Each number is 128 + 32 x the weight over its row's rms, rounded and kept within 0 to 255. Layers, rows and columns count from 0. Numbers have three digits each. The size before them is the row's rms in percent of the matrix's.

# up: layer 5 MLP up, 320x128, rms 0.223, rows 315-319, columns 0-63
# down: layer 5 MLP down (transposed), 320x128, rms 0.213, rows 315-319, columns 0-63
# gate: layer 5 MLP gate, 320x128, rms 0.236, rows 316-319, columns 0-63
up315 085:120095077086139139088132162160105136150170104100153055087056151136163161108107138082160105106196111147073093109176015131174139104117151138125107137140088124152188121143133128133121116117193105
down315 096:164131112103145150143190102113127099175146132167160177118128125146098144164164100116182119110086199081081096095124152225169146119181140106114139172151047168157149147137144108102125106159118078
gate316 109:159160124117119123094140123151173160146127164111118127091148174164104058166133169120104145114128126144160161037172163172076107163107124118187137106155123102145128167123133216087146076156122102
up316 108:135075160203116107134104169117220149136158173177139102105161111115126090159090116112148096158107087158095067144133137095085165132096148186133117149113125158158131075111145135139128044091115168
down316 099:082106128194109104113171151107103160141144123162152183159119172090113130137142098151111153127161174089179081089162130157144099126114128116050113126087104136131101132133119088160111152103086122
gate317 108:123146144177091188128137180137104073142130183095135138106141158167098086118167171101167190125107167155100120148121102087119137072116115158153181134080089136132058189135085131156143157155119184
up317 106:144120153091170201146038101129103169105101134144155134157075125132078153149148154111171161104123143144170226062159121155079161098182143098081185116116126187138155093146140110126118127104115103
down317 106:136145149169117112166180090075156129115125157102151082126154124116078121133116150117117098135140088133255095149194126127107100139145102135111086132100120184103135142129111192111139178107162106
gate318 100:148132135091176105108127114068186149188146159142087122120067116124108131140109150089150112151140129158109121118117099122113108215082184089112099157123158196101114107149143127149072131161122166
up318 100:083124134119089121134130095127127179101114192153161159113149182108157116133146090132170125100083157128136155112141102132202116077140114164140184131095113103125126102086107090151105176143125118
down318 098:159133161137133148120155096182148169111101107135149150148127155108069137118106140162125085080122122128094118143158206115177159092098101165162182168148151128127116127140171129152118096121109109
gate319 103:135121117060119157149098111141101095156128105111145105139152131135081153156087105122148128142113132158133074129124102187137073072125153086190172123184148116156089100177154118105119066091111077
up319 104:115087098148132130173166123133147189093136133080172105140093186184167175109142102114090072161161118081155122046106155104148128129098140173110127040107166162198168160079141165029142134107113126
down319 107:083161143188113090086071146112109134127169083115154103134088126126146161135186131162146117091121139130093159135164135112133110105127078181085120123101189115172203077069172126143159136158139122